{"n_layer": 13, "d_model": 384, "n_head": 12, "n_kv_head": 12, "head_dim": 32, "d_mlp": 1024, "vocab_size": 32000, "activation": "swiglu", "norm": "rmsnorm", "norm_place": "pre", "norm_eps": 1e-07, "positions": "rope", "rope_base": 1020.0, "rope_fraction": 0.5, "qk_norm": true, "attn_scale": 0.246, "bias": "none", "tie_embeddings": false, "parallel_block": false, "extras": ["value residuals", "capped logits"], "init": "uniform", "init_std_qkv": 0.0347, "init_std_o": 0.00681, "init_std_up": 0.0347, "init_std_down": 0.00417, "optimizer": "laprop", "lr": 0.000927, "lr_mult_up": 0.765, "beta1": 0.9, "beta2": 0.99, "lr_head": 0.00507, "warmup_steps": 256, "schedule": "wsd", "decay_fraction": 0.877, "decay_shape": "linear", "final_lr_fraction": 0.0, "batch_tokens": 65536, "seq_len": 256, "doc_mask": true, "train_tokens": 352600000, "steps": 5381, "dataset": "wikipedia_en"}
Each number is 128 + 24 x the weight over its row's rms, rounded and kept within 0 to 255. Layers, rows and columns count from 0. The size above them is the row's rms in percent of the matrix's.

# layer 10 attention value, 384x384, rms 0.0508, rows 122-127, columns 256-319
size [ 93  93 101  99 109  99]
[[155 157 122 159 102 172 115 119  74 124 113 123  95 133  84 135 100 135 124 131 151 110 138 126 156 109 136  84  91 158 160  83 133 144 116  97 126 135 107 112 116 178 138 178 139 131 123 105 134  76  94 129  91  97 120 114 151 154 144 122 135 130 128 123]
 [ 50 106 140 106 123 120 110 165 120 165  93 106 145  87 104 110 117 125 155 137 151 104 164  98  71 119 126 146 119 115 136 130  88 140 121 119  76 156 163 167 132 150 166 103 115 128 136 177 111 138 111 106 113 113 130 132  93 137 140 132 144 116 122 139]
 [150 139 158 121 122 148 113 128 114 189 122 109 137 159 147 126 119 142 113 153 113  98 110 123 120  82 102 155  92 123 188 158 119  99 106 111 153 132 123 123 116 161 152 140 155 123 152 118 173 136 120 105 155 104 170 112 159 127 117  60 125 145 113 109]
 [174 118 138 156 108 156 115 112  65 126 155 131 149 121 131 167 131 135 135 136 130 106 147 109 102 126 150 111 115 100 114 163 144 120 110  95 124 149 141  94 118  85 123  61 129 108 115 124 139 131 157 133 116 135 106 104 104 122 108 129 144 120 131 122]
 [116 131 144 125 125 116 177 119 170 121 147 114 122 137 125 144 129 133 131 156 150 127  80 130 136 106 150 116  96 148 124  88 123 117 126 132 120 127 141 130 110 186 152 149 149 166 107 114 150 114 101 132 189 126  99 114 145 148 127 104 103 143 137 100]
 [100 142  92 125 134 104 156  82  90  96 109 133 152 139 106 133 101 122 122 111 146 153 137  99 156 142 122 171 110 162 136 122 106 137 122 163 126 107 123  95 134 131 104 129 146  91 135 138 113 158 138 129 143 163 152 155 137 147 123  90 136 109 143 101]]
# layer 10 attention output (transposed), 384x384, rms 0.0406, rows 122-127, columns 256-319
size [ 83  86  93  94 100  99]
[[124 127 127 105 140 131 105 113 142 124 125 147  93  81 158 128 167 116 128 135 100 135 105 117 136 128 130 147 196 121 140 128  88 135  97 168 139 173 137 111 120 117 113  95 144 142 157 147  72 143 152 141 145 132 137 157 159 140 132 108 129 126 101 157]
 [130 140 125 134  80 146 122 147 158 151 135 149  90 118 146 106 169 138  80 106 105 120  91 153 120 141 102 144 140 120 155 136 141 151 149  92 157 121  63 162 110 123 124 118 112  89  67 113 123 156 116 132 113 154 179 110 142 122  90  87 151 134 115 127]
 [121 117 170  94 167 137 128 144 153 149 152 111 131 103 161 132 136 114 114 128 118 142 168 142 153 114  85 123 137  99 132 127 114 126 163 150 114 138 139 131 156 106 145 109 127 111 147 132 115 122 131 126 123  75  82 163 124 132 131 168 163 126  73 120]
 [108 138 120 107 127 142 136  90 181 120 129 144 124 109 113 169  89  76 132 116  81 167  67 117  95 147 171 121  99 115  80  96 151 136 112 115 129 136 102 152 165 124 109 154 145 138 100 104 134 156 166 162 116  97 144 174  85 137  88 137 143 145 179 148]
 [155 122 140 140 157 115 115 154  92 145 123  77 138  75 143 144 132 140  81 108  96  92 159 134 121 102 102 113 137 141 141 143 119 114 142 133 138 147  88 146 120 136 129 111 128  86 164 141 115 119 111 117 102 144 140 135  94 147 105 125 132 122 137 116]
 [102 105 109 144 127 144 148 146 123 152 132 124 103 105 160 137  78 175 133 128 111  93 142 113 134 149 110 104 115 115 123 149 141  78 104 150 131 107 129 136  77 140 117 126 126 153 131  85 118 127 139  98 123  89 123 124 109  83 168 118  88 144 150 149]]
# layer 10 attention query, 384x384, rms 0.0534, rows 128-132, columns 256-319
size [ 68  96 116 129 112]
[[103 115  94 123 135  94 149 132 112 117  98 114 170 141 126 153 152  87 156 123 121 161 155 116 151  85 110 104 113 136 144 140 133  93 150 125 125 137  89 146 108 132 118  81 124 126 130 140 117 137 132 121 163 124 133 131 129  90 129 115 106 120 139 172]
 [109 121 158 136 153 167 157 158 154 132 174 165 108 133 143 112 132 116 109 166 120 124 109 124 141 100 133 141  98 155 139  93 109  90 108 112 133 128 138  93  84 125 121 168 133 166  82 104 118 113 151 144 142 136 116 104 178 159 125 170 126 129 117 124]
 [120 151 112 115 125 159 130 140 127 139 127 169 115 125 114 112 113 118  86 147  88 111 123 128 145 109 153 123 143 151 131 127 103 101  98 112 131 122 152 117  98 136 132 166 124 158 141 117 133 143 118 104 132 197 163 111 175 110 153 144 134 121 133 126]
 [150 163 137 122  92 141 116 141 136 155 108 144 111 162 136 139  96 111  84 155 132  80 110 119 116 117 162 104 108 157 121 144 153  63  78  88 137 105 156 139  85 117  92 149 108 128 128 140 142 130  96  77 158 151 156 108 171 182 134 155 150  98 140 114]
 [114 111 144 125 141 127 112 108 123 103 154 121 132 114 148 136 172 177 160  93 141 147 147 117 158 175 108 159 128 132 129 126 148 176 125 155  99 159 101 130 166 118 132 113 118 115 117 110 135 151 151 137 112 103 114 168 101  94 118 119 129 161  90 128]]
# layer 10 attention key, 384x384, rms 0.0533, rows 128-131, columns 256-319
size [ 93  84  95  89]
[[116 119 123 112 123 111 147 108 113 151 131 144 109  91 170 129 150 101 176 146 105 126 104 152 124 163 109 164 139 122 157 139 180 136 151 139 110 138 124 133 134  92 123 162 157 128 132  93 124 151 146 157 121 102  95 129 155 164  94 107 133 113  99 143]
 [131 149 137  84 137 145 142 142 109 112  92  90 142 184 118 115 110 154 123 121 119 132 113 100  86 166  96 164  88 141 126 134 131 111 147 132 152 162 102 103 134 112 149 111 124 106 137 145 121 126 107 129 101 122 102 115 141 122 134 125 108 144 155 122]
 [137 142  92 119  88 146 138 117 112 119  91 134 110 136 140 121  87 145 166 143 107 118 130 147 127 145 134 114 178 110 126 124 149 138 134 132 160 124 164 156  87 123 154 124 117 108 176 133 105 119 139 134 138 139 163  97 124  88 142 116 153  78 154 142]
 [148 141  96 102 122 159 160 150  96  80 150 148 120 145 135 103 127 108 125 118 135 114 118 138 169 110 156 130 166 148 163 131 141  98 124 147 191 119 165 190  92 130 182 118 110 117 184 132 133 131 162 135 162 175 133 130 134  99 123 135 144  96 115 150]]